From a checkpoint of a small transformer trained on Wikipedia.
Training: a variant of Muon for these matrices, 435M tokens.
Each number is 128 + 32 x the weight over its row's rms, rounded and kept within 0 to 255. Layers, rows and columns count from 0. The size above them is the row's rms in percent of the matrix's.

# layer 10 MLP gate, 960x192, rms 0.119, rows 759-830, columns 96-191
size [106  94  92  88 101 101  97  93  93  95 103  93  94 107 105  99 103  99 108 105 104 106 108  98 100  98 106  93  99  92 101 105  97  95 102 107 103  95  96 109  98 105  99 100 105 104  97  98  95 102 103  91  90 100  97  90 101  96  95  97 103 101  97  92 102 106 107 111 107  92 102 104]
[[169 165 130 173 120 148 106  80 108 144 157 123  77 160 108  97 167 124 157 132 109 124 137 171 134 119 125 117 131 107 107 154  72  93 157 109 163 102 139  97  85 154 185  94 155 139  52  93 106 146 121 110 119 104 107 177 130 115 144 191 171 132 113 162 152  88  96  48 121  85 166 140 111 144 172 173  86  92 138 153 228 160 149 119  70 160 109  94  79 153 173  97 129  85 106 137]
 [176 103 167 103 135 125 110  93 159 158 133 139 119 117 145 111 157 126 103  98 180 150  86  95  94 152 120  83 166  76  89 135 147 150 145  91 181  84 112 135  76 112 157 116 159 106 129 147 105 139  78  89 179 108 145 147 104 108 121 112 138 111 113 153 104  72 135 190 113 139 140 139 131 132  94 120 137 142  79 139  51 146 144 138 138 127  96 152 127 162 101  94 163 146 111 167]
 [100 109  82 136 150 136 114 139 150 155 124 131 177 172 113 160  95 123 155 164  63 150 128 157 144  97 125 178 134 122 160 125  90 123 150 167  91 108 132 137 134 133 113 188 173 115 146  89 116 151 165 115 111 165 127 129 128 139 132 122 116 136 114 114 129 107 206 131 109 130 151 158  56  89 131 176 184 122  84 152 165  99  87 114 105 128 143 163 143 121 133 119  83 132 108 198]
 [ 99 139 158 133 118 123  92 139 101  78  96 108 168 109 177 116  70 134 101 123 150 126 125 119 106 156 133 119 126 110 141 141 102 173 149 139 137 141 137 130 114 131 139 131  74 182  51  88 100  97 143 123 133 129 157 128 147  86 154  95 113 161 124  97 152 116 112 163  91 157 106 137 166 107  71 139 137 117  83 136 176 142 125  80  85 140 123  72 105  82 151 120 105 101  96 103]
 [168 143 116 133 140 156 142 170 142 182  47  85 174 148 134 156 154 171 166  73 147 126 174 116 170 130 119 154 124  84 107 149 104 117 109 146 127  41  64 154 174 114  85  89  87 104 148 201 144 119 102  54  91 116 182 159 103 173 104  92  91 147  98 146 113 153  89 128 152 134 126 164 116 141  96 134 113  79 156 131 141 167 127 132 170 135 167 132 102 135 137 136 102 105 146 108]
 [145 157 137 156 129 113 105 153 105 164 168 105 151 180 118 129  91 113 102 134 137 141 159 141 114 104  85 219 120 138  72 139 104  99 144 134 162 100  82 145 129  43 114 134 137 155 154 149 104 148  97  90 105  82  91  84 104 126 141  86 140 153 136  99 122  90 129 232 150 106 106 104 164 108 128 167 137 179 151 146 135 115 138  67 126 153 134  86  61 122 176 128 152  86 129 165]
 [162 132 136  80 135 131 105 140 133 177 102 115 109 137 102 148 118 186 126 130  94 226 121 124 139  28 161 116  63 136 155 158 173  94 131  82  82 104 136 180  54 115  98 147 146 114 113 143 116 147 127 148  95 102 172 122 142 146  82 144 145 159 103 105 128 134 118 122 189 143 128 101 163 202 109 138 128 117 113 225 137 132 136 145 152 120 118 160 130  77  74 104 115 132 109 114]
 [171 114 169  63 185 159 120 128 174 134  79 129 146 143 129 100 182 159 173 137 116  84 113 133 139 136 142  79 132 127 148 129 165  99 147 185 135 150 141 124 147 157 156 148 149 152 110 153 138 166 203  88 158  69 133 159 120  95 130  94 118  75 165 108 149  97 102 172  92 143 107 124  93 134 113 110 136 160  61 123 119  51 133 139 127 100  49 142  67 135 124 155 153 123  82 115]
 [115 130 146 109  91 146 129 172  87 100  73 176  62 119 158 120 154 175 110 170 144 149  69 130 141 136 138  86 134 149 116 200 136 116 159 148 122 181 129 131 113 185 130 118 136 135 149 145 147 111 129 155 112  63 168  44 158  78 164 118 163 121 130  52  96 130  92  32  58 106 108 148 118 135  95  85 125 121  98 118 176 112 115 127 118 132 139 117  89 190 142 136 119 140  75 155]
 [138 109 123 110 140  86  97 149 121 210 137 138 137  57 127  77 188  87 132 121 115  94 183 116 166 103 127 120 129 107 102 111 144 164 110 153  93 140 173 106 103 132 112  71 121 140 164 140 121 192 158 109 105 145 143 208 175 108 123  93 120  80  88 127  96  86 121  88 151 135 106 183  83  36 122 160 125 114 169 177 143 118  84 130 110  99  96  96 129 118 170 166 133 169 122 116]
 [163 116 143  79 128 155 113 182 122 141 157 190 150 147 113 194 104 115 109 136  95  94 135 115 168 152  98 174 103  56 103  89  86 125 126 116 116  55 123 121 116  77  73 125 133 167  92  86 120 160 116 100 176 112 133 137 168 100  51 155  52 149 119 108  75 141 101 123 143 145 152 142 103 192 125 100 159  85  89 141 141 120 131 185 118 122 213 105 108 167 155 224 156 160 133 144]
 [179 145 172 106 105  82 175 126 114  91  98 115 177  83 109  71 117 148 132 126 120  96 126  90 137  93 177 101 125 134 107  90 104 109 142  88 115  93 131 146 153 142 118 105 130 118 198 169 152 119 145 130 167 109 134 144 127 132 115  70 170 118 121 121  90 102 175  64 156 152 104 136 137 199 108 156 102  59 118 134 116 166 102  91 149 104 133 119  78 124 171 104 157 106 160 152]
 [111  94 103 179  89  71 136  89 134 129 147 147 180 177 100  87 149 139 150  77 105 124 148 157 102 120 155 124 158  81 114 126 127 141 127 125 130 101 157 128 124 187 134 158 158  94 121 150 132 147 125 162 155 100 120 136 124 145 131 137 147 120 149  64 159 128 128  72  81 141  95 168 178 181 124 193 156  98  98 183  67 144  74 165 123  70 112 115 189 185 153 127  67 123 150 175]
 [133 145 156 107 205  81 112 119 136 150 106 127 175 106  98 144  96 132 108  62 175 108 123  97  95  99 122 133 180 123 143 126  80 141 103  67 109 146 162  87  74 144 142 118 138 155 105 127  84 148  68  99 179 106 137  69 153  93 156 176 123 180 133 147 115 108 116 141  99 160 162 111  66 186 123  63  93 145 141 164 148 169 106 161 164 112 121 139 123 142 167 106  94 147 154  93]
 [ 99 109 160 161  98 127 179  72 142 174 148 118 190 186 144 100 150 119 122 163 125 109 150 164 140  77 167 137 122 164 228 178 139 136 127 102 150 145 187 101 110 152 139 129  98 116  78  94 112  80 173 139  53 145 163 129  85 123  65 201 130 140 147 185 111 151 108 176 115 151 101 123 113 126 121 183 135 158 147 125 102 144  92 144 138 147 132 131 133 132 131 109 104 116 125 129]
 [147  79 121 146 127 111 126 125 121 121 153 114  76  87 122  98  89 160 134 139 113 142 165 141 143  72 155 148 128 113  82  79  89 153 132 159 152  85 200 101 200 165  91 173 156 107 145 143 187 140 149 135 172 100 138 153 181 106 129 127 178 147 190  94 112 127  79  70  85 151  92 135 119 165 160 115 137 117 108 154  80 128 135 168 111 104 105  84 118 122  90 120  98  77 113 111]
 [136 161 100 148 158  96 156 102 146 102 120 128 143 110 129 136 111 106  60 128 106 127 133 151 166 107 123  16 128 140 152 142 106 146 146 117 135 124 118 113 131 121 135 123 121  77 155 151 105 212 124 107 137 134 172 149 104  85 116 139  97 146 158  92 138 132 123 111  97 150 185 175 140 112 169 108  53 174 124 115  78 109 120 146 176 165 129  92 121  65 147 104  39  99 114 147]
 [127 143 189 142 114 129 146 153 142 117 125 122  98  92 135 146 163 129 135 106 217 121  98 119 113 142 155 142  78  65 137  88 122 154 107 186 197 141 112  79 114  92 149 178 103 145  83  34 133 181 198 133 110 114 107 166 111  38 109 117 129 179 155  94  89  98  68 140  81 156 132  64 128  93 154  76 200 102 108 179 144 118 145 130 139 137  95  68 115  63 125 107  88 114 128 150]
 [143  94 125 112  84 141 110 180 114 161 171  82 122 186 110 129 146 119 235  81 191 128 142  83 120 112 138 124 104 124 103 125 174 111 161  68 105 107  77  94 113 175  55 129 127  90 193 109 177 141 102 130 123 150 161 133 186 166 136 145 129 140 112 126  92 222 115 155 209 147 106  86 119 123 113 158 125  45 160 193  93 149 170 126 134 119 106 130  69 149 124 150 183 130 143 102]
 [146 142 147  47 166 137 164  72 150 131 179 147 112  73 107 157 111 123 139 113  88 106 173 160 174 152 129 113 151 197 112 176 115 154 118  63 163  66  89 121 129 142 170 121 155 103  54 108 113 196 136 111  94 166 159  93 143 126  95 129 163 110 200 141 151 152 127  86 145 163 104 115 152 113 145 132 146 153 104 186  86 126 176 129  81 129 144 141 177 150 124 105 145 125 104 102]
 [ 94 115 170 131 204 147 122 140 119 146 156 130 135 116 113  89  80 108 106 132 158 176 201 112 142  61 165  63  97 119 128 105 122 159 157 180 131 141 152 129 158 144  72 168 130 100 107 128 148 104 188 164  81 102  75  97  44 101 100 108 127 192 158 168 126 119 133 112  99 140 140  94 108 116  75 102 103 119  48  95  91 151 104 188 166  79 141 142  82 154 104 145 143 133 138 152]
 [133 137  88 219 167 189 175  86 152 123 176 147  63 148  95  75 111 155 133 117 100 126 155 100 118 110  94 192 167 160 130  99 100  99 118  96 141 158  86  91 115 141 136 176 124 211  93 152 127 154 156 123  89 135  91 108 137 142 142 103 128 163  93  98  88 156  99 137 189  98 150 134 130 161 170 142 163 120 153 140 122  49 108 113 125 156 119 147 142 176 129 174  96 166 138  73]
 [128 165 145 164 134 111 119 167  60 101 119  96  70 144 112 108  96 150  98 183 118 108 156 117 133 132 128  96 173 122  95 167 116  91  89 127 167  96 139 175 123 192 106 141 149  76 106 136 175  67 135 113 110 127 201 139 136 114  78 117 151 139 143 135 122  41  49 111  99 129 167  79  73 172 160 100 183 111 103 130  90 131 129  91  88 115 142 103  86 103 113 145 151 170 163  80]
 [105 122 136 172 129 136 128 124 119 126 159 116 162 109 159 130  79 109 168 144  98 143 168 101  61 222 117 157  82 152 127 107 106 146  98 119 127  96 131 144 159  90 142  89 141 137 150 127  97  93 124  42 152 208 109 105 135 185 132  90  68 119 117  79 152 121 158  73 185 156 135 145 120 123 169  97 125 137 116 149  76 178 122 129 165 164 187 174  96 125  95 156 181  94  80 122]
 [193 121  87 146  86  93 177 102  99 148 118 127 158 149 115 149  92 168 134 145 137 155 183 141  98  91  74 116 148  97  83 107  74 144 128 175 111 137 101  86 121 108 173 116 124 176 156 141 176 116 129 166 132 155 177 184 131 160 141 142 117 118 109  47  93 133  92 113 155 116 110 153 153 126 157 136 178 126 150 121 134 131 132 120  86 132 147 139 104 169 143 138 107 107 107  97]
 [176 155 157 147 144 130 106  61  56 138 130 111 105  86 126 105 108 143  63 118 190 108 181 213 133 107 144 100  95 101 102 170 149 129 132 131 127 157 146 150 120  96  77 104 158 143 151 126 112 141 155  93 116  86 143  95 159 140  76 131 147 158 127  95 144 151 122 160 113 154 149 112 155  95 154 103  98 123 120  62 137 106  93 131 133 133  74  96 117 133  86 111 155 225 137 210]
 [142 178  87  76 147 130 157 132  73 105 179 158 155 121 148 193 161 128 151  97 138  68 137 144 117 103 113 209 153 126 135 127 170 125 109 117 150  87  95 148 157 123 124  91 225 154 117 112 129 147 108  47 173 125 142 143 130 148 132  82 141 144 110 114 169 101 148  98 107  68 146  60 106 115 157  90 105 120 123 147 121  75 137 119 143 120 116 121 145 156 130 134  72  90 146  90]
 [ 66 194 131 104 165 125 131 138 145 121 104 149  88 174 114 156 172 133 174 128 134  65 132  81 124 165 187  47 158 177 102 139 102  85 195 172  69 102 169 157 108 183  89 143 111 119  92  84 155 180 140 109 158  67 168 131 114 148 136 161  61 107 141 115 115 126 144 119 107  82  99 156 151  69 149 120  86  52 135 148 152 151 141 111 125  92 120 130 105 173 136 156 127 120 127 186]
 [158 136 146 121 102 150  89 173 144  96 160 204  99 139 114 119 155 137 115 121 146  99 132 154 120 125  76 117 141  60 175 177 190 131 216 151 140 119 208 121 112  88 121  68 107 127  89 125 126 141 195  96 168 122 168 100 174  97  73 175 146 129 139 161 109 130 103 118  92 145 149 136  97 121 149 157 120 110 115 130 190 125 127 138  73 139 171 104 165 137 171 139 150  96 129  62]
 [150  94 156 126  97 175  75 118 102 187 166 132 146 128 105 199  90 142 106 118 130 124 144 127 142 110  80  78 159 177 131 141 197  63  86 110  94 102 117 130 102 119 122 127 189 134 152  98 186  51  75 140 185 121 145 165 146 107 125 168 126 114 166 150  85 188 144 134 132 145 136  62 129 130 108 136 122  95 163 162 178 178 101 129  92 121 150 136  96 197 149 128 144 158 145 109]
 [ 84  87 167 142 177  98 127 138 163 142 154 135 146 137  81 136 100 207 142 145 148  73 154 133 123 102 123 129 123 118 175 199 178 168  84 106 185  73 125 164 119 156 173  76 119 132 150 165  67  98  72 124 106  91 131 148 141  96 124 126 117 152 118 112 113 109 110 166 107 104  47 114 114 126 207 119 151  92 188 140  80 112  97 139 166 105 134 158 165  91  88  92 153 111 135  87]
 [105 112 170 151 108 131  90 145 119 120 158 131 151 154  76 109 151 161 146 157  95 225 119 138 154 100  74 143 153 117 200 114  93 162 163 109 126 107  94 101 106 117  76 100 133  97  55 125 156 165 153 123  97  98 174 131 111  90 152 167 131 158 172 110  88 130 137 105 157  87 159 135 105 110  82 102  92  88  95 151  66 162 107 102 189 110 117 128 130 158 141 171  98  60 115 157]
 [144 160 105 137 172 150 169 149 128 127 127 113 100  79 148  55 104 188 132 190  69 173  79  73 149  66 165  96 162 108  91  94 124 169 131 137 108 100 121 101 174 155 114  57 145 145 161 128 120 106 131  89 107 122 100 167 115 142 107 165  81 149 117 107 149 153 124 148 136 150  95 160 145 130 114 112 125  84 157  99  87 152 168 129 208 119 170 142 152 104  64 158 178 138  78 133]
 [150  96 136 124  74 192 124 153 122 109 198  96  35 124 118 107 187 139 118 137  70 129 101 106 208 124  56 157 154 126 138 136 158 124 109 146 111 153 126 130  78  94 191 112 100 131 166 210  97 175 136 147  85 135 146  99 123  89 109 148 156 142 111 122 128 109  78 112 106  97 136  92 135 138 115 104  61 142 115  93  65  99 169 170 121 161 106 139 136 112  90 111 108 128 161  90]
 [124 132 134  47 183  85 133 111  91 135 171 107 126 141  69 198 168 171  89 118  87 116 133 115  98 179 159  65 156 125 157 115 132  98 114  95 141 105 139 123  97 171 144 153 131 161  80 107 152  82 184 139 153  90 173 107  96 126 177  60 112 122 114 129 161 128 171 125 162 143  85 161 147 176 146 140  72 126 103 143 155 128 136 118  51 137 145 122 108 138 155 130 121 130 115  80]
 [188 100  73 123 123  94 123 122 134 167  88 147 122 131 147 152 144 110  89 110 108  39  79 151 125  98 112 152 116 167 146 144  62 114  78 175 132  70 173 144 153 178 116  81 112  83 130 135 157 132  97  76  73 122 133 147 170 150  43  98  98 121 141 105 124 110  98 130 142 131 179 161 159 138 150 123 132 105 128 168 171 161  62  73 112 122  98 130 106 149 160 165 166 100 167 162]
 [112 128 163 128 146  72 126 105 157 101 157 152 131 102 102 165 152 175  99 157 160 182  91 111 102 127 120 149  93  36 110 152 127  77  80 142  98 166 149  85  90 147 120 140 196 123 174  83  87 121 125 149  90 133 117 107 126 181 145 150 104 124 200 101 175 171 148 135 132 123  95 113 166 145 165  95  86  82 124 189  89  92 102  54 128 139 108 161 188 139 126 114 173  94 174 139]
 [107 155 178 123 115  52 186 142  57 165  80  88 117 176 140 169 137 150 186  71  84 118 155 179 110  98 131  93 155 128  92 188 109 117 191 158 140 137  78 106 153 145 131 141 108 210 126 145  99  86 117 171 184 100 150 151 151 163  92  90 110 166 135 142 143 133 140 114  82 141  87 134  80 140 162  90 137  69 146 130 136 154 106 128 128 120 114 107 144 151  81  78 153 195 109 100]
 [124 110 177  66 173 158  95 150 136 140 115 123 177 138  86  60 143 135 151  82 116  95 164 149 157 126  69 126  99 107 123  52 126 164 120 109 127  76 139 142 125 184  77 131 116 106  98 166 179  99 115 118  65 179 119 157 153 142  75 109 126 130 132 179 136 191  87 101 136 100 142 106  92 189 156 130 104 142 151 130 113 101 164 127 150 132 124 144  95 179 129  73 120  96 159 148]
 [115 138 166 109 108 105 134 104  72  74 161 128 113 126 110 129 102 160 186 110 105 107 114 161 231 171 174 114 211  90 129  83 120  92 110 125 147  99 130  87 120 170  86 151 133 178 179 109 143 124 185 157 116 194  89 145 130 131 151  77  73  68 183 161 174  77 142 107 169 119 101 180 147 130  66 150 127 123 170 167  86 136 117 142 126 123 178 123  89 147  93  77 117  90 107  68]
 [168 102 111 140 124 110 122 107 151 163 131  43 108 139 129 159 149 160 111 122 130  87  94 102 144  92 165  61 114  77 118 111 137 174 159 168 148 112 144 187 113 109 165 175  98 163 166 122 122 116 138 133 119 158  77 190 171 155  91 141 149  97  95 155 120  99 160 152 135 108 116 125 145  72 155 143 113 113 164 135 104  97 118 108 146 163 157 128 126 110 196  90 138 112 164 105]
 [158 111 176  91 148 220  60 104 113 157 130 144 137 134 117 139 137 158 116  75  77 137 142 174 149 122  93 123  99  97 164 106 156  78 124 140 191 164 164 118 129 201 172 150 125 129  65 179 134 201  99 147 137 141  99 131 144  78 149 151 141 131 166 124 149  71 117 159 176 141 116 156 128 108 117 112 130 155 123 136 105 122 111 133 104 142  93  51 129 150 118 118 111 119  71  97]
 [116 152 138 132 137 125 134 105 148  94 125  97 145 105 137  69 111 100 123 165 158 225 152  94 123 158 123 189 120 108 142  92 111 147 106 133 108  89  94  93 136  99 145 124 118 120 150 175 114 144  74 121 100  69 167 185 154 113 158 105  71 133 105 174 159  96  55 150 157 115  68 110 121 129 132 130 108 141 133 116  99 113 166 147 110 132 165 180  93 138 117  75 148 139 112 169]
 [ 92 124 112 113 157 179  65 172 154 152 114  90 161 119 148 120  75 116 120 141 182 210 154 105 126 149 104  79 185  84 121 137 122 101 119  98 147 151 149 132 175 151  80 148 156 143 169 110  75  96 201 107 102 157 154  83  79  82 124 137 149 121  80  74 135 171 119 131 150 172 106  96 147 125  99 117 156  78 151 109  77 152 169 100 143 122 134 113 129 111  94 144  69  50  77 130]
 [149 157 155  77 159 100 104 118 112  99 124 112 160 105 113  96 184 133 114  74 118  75 127 165  89 146 126 191 128  79 131 171  92 190 183 124  99 110 120  81 110 105 140 173 101 130 112 102 115 123 172  61 150  61 101 135 114 135 132 145 121 126 230 120 147 134 146 118 145  91  97  97 200 153 122 131 100  84  87 163 151 102  63 163 193 115 141 130 104 185 125 153 120  79 118 140]
 [145  89 146  81 139  95 151 138  76 132 149 147 161 155 155  92 105 109 125 118 164 142 156 124 126  84 141 125 126 102 156 162  81  96 164 121 127 136 129 102  98 144 151 103 177  66 101 168  91 193  90 108  98 167 122 146 140 186 121  85 131 162 124 102 164  96 136 102 100 141 128 143 167 151 156 170 116 145 172 111  96  90 141 158 158 168  83 186 152 146 148 141  90 104 164 164]
 [149 148 107 115 141  46 151 114 166 102 181  90 162 191 145 122 118 115 182 137 155 119 102 128 113 114 120 174 146  99 117 174 158 144  84  76 125 110 166 106 136  79 107 144 115 116 115 134 124 126 145 150  72 158  97 166 152 128  76 129 107 132 158 115 142 162 127 139 144 196  95 124 116 131 107 100  49  69 137  99 111 101 104  90 132 135  93  96 112 190  89 159 203 113 129 155]
 [122 137 117 112  76 141 149  69 141 139 156 113 142 101 123  57  93 170 117 154 133 107 143 130 153 133  19 121  94 123 154 165 192  87 135  96 131 140 136 126 105 113 137 122 165 107  85 150 146  90 135  17 125 157  92 119  66 165 137 121 205  85 108 132  96 154  66 128 142 161 160  74 116 140 160 131 141 157  96 126 167 161 141 180  94 111 161 114  59 135 128 141 166 185 144 154]
 [135 160 165 172 174 115 135 134 127 145 177 153 145  48 140 109  58 133 157 111 152 147 146 120  86  99 106 112  54 161 114 144 100 123 140 132 129 107 114 145 148 166 129 155 120 101 178 122 118  85 134 113 150  58 132 115 152 142 118 145 134  81 157 100 154 126 120 173 207 101 196 126  89  85 176 138 110 112  99  94 148 116  93  80 118 143 108 117 153 193  80 139  75 137 131 159]
 [ 90 142 113  67 146 115 108 118 134 184 129  62 105 101 156 107  94 134 113 127 139  58 171  85  68 107 167 160 124 121  99 112  64 137   0 181 112 115 158 127 183 132 200 174  94 101 119 126 153 127 158  87 131  96 110 175 102 170 174 142 179 104  88 156 103 106 126 134 111  90 148 179 100 127 110 132 131 117 101 102 189 132 156 106 171 152 109 115 140 122 106 114 116 119 142 163]
 [151 133  92 159 164 129  82 129 195 163 163 150  83 107 122  67 144 167 142 113 123 159 144 113 147 100 107 102 156 174 131 132  94  81 125  78 135  95 152 135 111 159 115 121 130 132 135 147 170 159  68 102 168 109 188 104 150 154 116  94 120 212 153  76 170 136 117 167 135  82 178 149 105 142 103  95  79 159 159 125 165 138 163 115 194 192  53 161 124 110 148 148  86 157 103 130]
 [138 104  99  97 103  60 133  94 116 180  80 117 104 136 127  91 100 128 155 139 116 124 153 145  79 136 137  69 128 135 147 139 141 145 109 128  71 122 128 155 140 162 123 170 115 147 100 135 147  94 152 172 149 164 144 130 104 106 109 195 151  87 192 134  81 174 141 171 109 136 101 143 154 142 134 109 104  70 157 143 135 115 110  89 154  63 124  93 113 190 189 120 175 154 139 183]
 [114 138  71 144  87 143 116 126 141 169 156 124 135 122 141  89 185 165 125  82 117 119 153 108 114 152  76 225 135 126 103 122 119 131 143 186 100 150 113 104 164 156 121 142 161 117 138 105 105 140 104 124  66  65 161 192 121 137 125 143  62  62  74 103 172 119 131  94 101  96 172 142 103 128 144 145 144 115 145  98 113 143 162 105  61 137  83 127 164 124 171 167 147 119 183 215]
 [125 135 118 151 144 197 123 113 122 172 133  60 115 133  93 119 124 129  49 162  97 103 110 137 163 127 135 114  78 145 170 149 185 190 164 123 166 163 144 147 165 125 131 114  89 152 135 135 113 155 138 131  86 136 107 148 104 164 123  93  76  90  72  80 110 136 153  82 105 153 101 120 159 122 165 201 103  66 157 150 134 148 106 133 164 126  42 132 141 206  81 102  85  83 182 136]
 [183 132 136 105 154 125 123 178 145  87 119 119  97  97 113 123 116  74 174 172 142  67  45  65  78 118 112 105 149  77  77 159 150 157 114 129 192 108 101  77 155 135 110 165 103 165 123 134 119 143 114 114 153 125  68 156 100 123 135 112 152 141 134 128  63 163 135 154 108 115 112 130  60  84 165 194 136  94 138  72 121 105  88  95 218 163 141 182 109 137 108 141 142 151 122 106]
 [126 183 154 170 136 111 119 110  80  99 123 104 145 124  84 221 125 138 127 110 153  97 148 177  79 174 129 200 125 128 139 121  65 182 151 201 127 197  44 116 195 138  95 185 116  90 109  97 167 162  97 158 147 176 154 120 117 100 120  87 103 129  93 118 174 116  95 134 183  51  75  88 105 140 161 185 145 177 154  90 140 134 116 166 137  93 153 122 128 155 158 172 180 146  87  93]
 [187 118 134 140 149  91 134  76 114 133 157 161 209  56  49  99  66 114 162 134 148 137  62 125 121 108  81 166 146 107 128 121  66 110 100 141 180 182 132 157 117 164 102  70 169 168  96 219 164 123 135 114 125 127 151 132 171 153 167 138  70 161 120 117 139 134 143 139 101  91 118  66 136 142 132 120 142 147 125 158 141 137 111 137 108 120 116 120  94 163 106  96 133 143 161 174]
 [131  90 172 199 148 150 108 195  92  83 164  76 133 148  87 146 124  73 137 113 134 127 118 120 150  84 165 137 148 111 166 146  97 112 115 106 155 180 150 112 114 167 167 132 194 107 134 209  66 111  95  95 146 114 180 115 137 138 117 166 146  88 124 156  84  90 103 113 141 156 175  73 131 152 142  95 134 125 115 137 112 138 169  79 159  65 113 150  77 106  96  82 155 140 131 131]
 [121  84  93 147  90  94 140 155 196  94 111 101 157 129 173 101 116 104 147 171 174 135 128 149 146 135 181 140 164 136 189 178 111 130 120 173 183  74 154  87 154 151 104 186 166 109  99 109 102 146 101 104 132 141 195 137 195 104 192 133  70 176 124 100 125  96 166 163  94 122 108  65 114 108  77 119 138 127  93 119  93 141  67  74 104 126 167 154  97 161 100 117 134 105 144 160]
 [172  82 139  90 137  63 128 107 195  96 144 101  69 151 104 150 108 170 137 125  94 154  86 134 206 112 206 142 185 127 119 133 118 193 112 164 174 140 119  92 158 141 117 138 149 133 150 100 152 136 111 103 129 137  93 119 124 128 100 182 103 137 131 118 142 121  92 144 173 127 182 123 131 125 120 148 108 130 124 179 162  73 150  95 180 129 131 136 158  39 171 144  71 120 124 142]
 [ 99 119 102 101 147  75 183 148  97 141 109 139 169 154 133 118  73  95 125 105 166  95 130 155 133 119 103  55 118 138 165 166 130 102 120 131 166  48 122 185 169 154 121 122 146 124 176 101 156 132 135 144 100 110 181 162 137 170 140 103  98 152 144 109  51 203  90 124  96 107 186 114 124 167 170 100 102 109 116 122 112 158 103  63  58 105 150  77 149  94 128 168 108  91 126  89]
 [161 151 127 102 106 128 132 147 108 155 136 113  61 154 146 214 134 139 157 129 132 165  81  77  97 108  70 127 172  75 189  66 119 118 110 130 105 143 163 180  71 111  96 140 100 150 138 114 106 161 158 105 102 138 150 148 118 177 132 148  83 161 111 131 149 132  97 154  93 149 127 136 172 141 113 140 119 140 106 118 160 139 104  92 139 134 119 139 189 109 160  92 114 214 146 135]
 [ 81  94 136 168 151  96 140 140 134 177 137 120 127 127 138 143 135 147  83 140 121  87 184  84  81 121 129  72  92  88 153  80  89  68 124 108 173  89 158 130 150 138 115 109 132 101  91 118 111 126  83  76 140  98 117 130 168 106 152 143 120 130 137 147 130 104  88 163 162 133  59 136  59  50 125 173 101  97 135 136  85 137 108 149 119 161 156 138 104 125 113  81 176 143 138 100]
 [134 134 126 106 148 139 129 166  88 142 157 125 125 115 158  90 169 112 136 123  37 134 136 122 126 109 183  71 132 162 152 129 171  68 113 129 117 143 135 107 139  98 175 119 141 159 144 118  69 157 158 149 122 134 104 145 156 130 164  96 119 113  79  97 112 173 106 127 164 128 149 127  95 141 173 148 173 152 130 140 168 156 100 148 183 111  54  68 138 122 141 148 137 156 149 123]
 [110 115  87 143 137 146 109 138 118 146 154 137  92 129  83 124 198 158 136  99 159 112 102 184 151 101 140  71 106  59 133 145  62 131  68  93 139 108 115 132 115  98  86 122  83 100  59 168 109 126 143 150 164  95 137 110 144 125  89 105  64 156  76 118 182 134 146 165 124 139 147  90 133 122 152 122 166 187 142 116 148 115 131 119 127  89 104 140  93  78 174 143 110  84 182 183]
 [113 101 104 127 170 131 111 154  89 177 132 160  99 132 168 114  63 177 101 105 123 179 113 152 124  81 191 177 187 144 161 166 125 112 184 158 168  96 120 113  83 151 125  89 137 205 112 143 144 163  96 106  60 156 180 152 131 144 145 125 126 128  79 124 191 124 103 128 130 156 155  88 124 162 154 110 127 149 110 103 138 155 116 168  82 150  95 130 113 126 156  89  59 104 149 143]
 [136 119  81  94 106 132  78  67  75 179 165 122 181 167 164  85 102 164 111 100  48 123 154 137 136 134 166 135 151  78  65 152 102 160 127 157 144  62 142 125 137 129 140  94 159 151 114 151  68 156 129 119 148  88 125 123 177 117 138 137 128 177  73 156 152 118 144 112 145 178 181 106  83  96 106 109  94 148  94 130 170 183 127 125 142 169 113 152  98 133 105  98 192 150 123 130]
 [170 136 164  88 127 180 129 149 149 161 172 125 103 144 164 148 119 162 132 123 107 162  91  82 125 117 126 102 149  53  81  96 143 150 150 103 204 137 141  92 114  99 129 146 169 154 145 106 132 181 144 165  51 179 118 143 114 102 162 131 116 162 112  90  98 129 110 143 183 174 104 139 110 136 132 179 135 133 120 156  77 168 122 124  67 195  95 105 118 117 121 123 177 124 148 124]
 [231 138 138 128 122 127  76 150 138 145 182 100 154 178 135 177 117  76 113  70  61 142 156 171 167  83 112 167 108  74 158 114  95 119 134 151 124 101 135  76  68 163 159 114  96  90 152 170 113 131 164  97 119 122 139 152 128 136 127 124 160 169 101 153 151  87  44 146 116 170 157  97 158 107 160 117 112 143 177  56 112  95 155 152  69 104 137 138 143 120 116 138 102 105 107 130]
 [ 91 153 198 133 158 110 107 115 104 148 128 143  77  73 171 162  96 205 106 116  99 122 109 150  95  74 131 164  87 146 122 110 179  92 120  55 114 144 111 102 138 133 106 131 156 115 138 173  83 115 120 116 142  87 169 155 235 113 117 168 149 151 134  64 169 126  75  83 124 109  95  77  85 174 155 108 198 159 113 134 140 113 112  88 101 172 125 135 106 143 130 128 176  97 145 157]
 [204 164 126  99 113 163 147 143  79 115  76 127  81 132 129 120  81 122 152  79 154 154 133 134 137  59 189 134 201  95 184 129 124  89 178 167 123  69 149 180 141 111 140  93 149 131 146 152 111 112 137 136  53 122 139 142 174 142 102 119 115 138 164 156 140 107  85 121 107 187 159 139 129 147  84  84  78  93  91 115  61 128 136 168 159 132 111 121 122 112  90 133 115 171 124  84]
 [124 160 154 119 114 137 166 128 150  99 160 151 152 120 136 170 192 140 148  89  89  68 166 157 153  91 127 133 106 138 138  91 145 112 207 152 142 169 182 132 135 218 134  95  92 122  71 140 158 155  67 143 142 158 117 137 124 133 128 120  99 174 160 166 155 114  96  74 110 104  76 125  89 177 121 123 112 157 152 154 125 108 173 133 129 133  66 120 127 177 192 127 106  98  98 174]]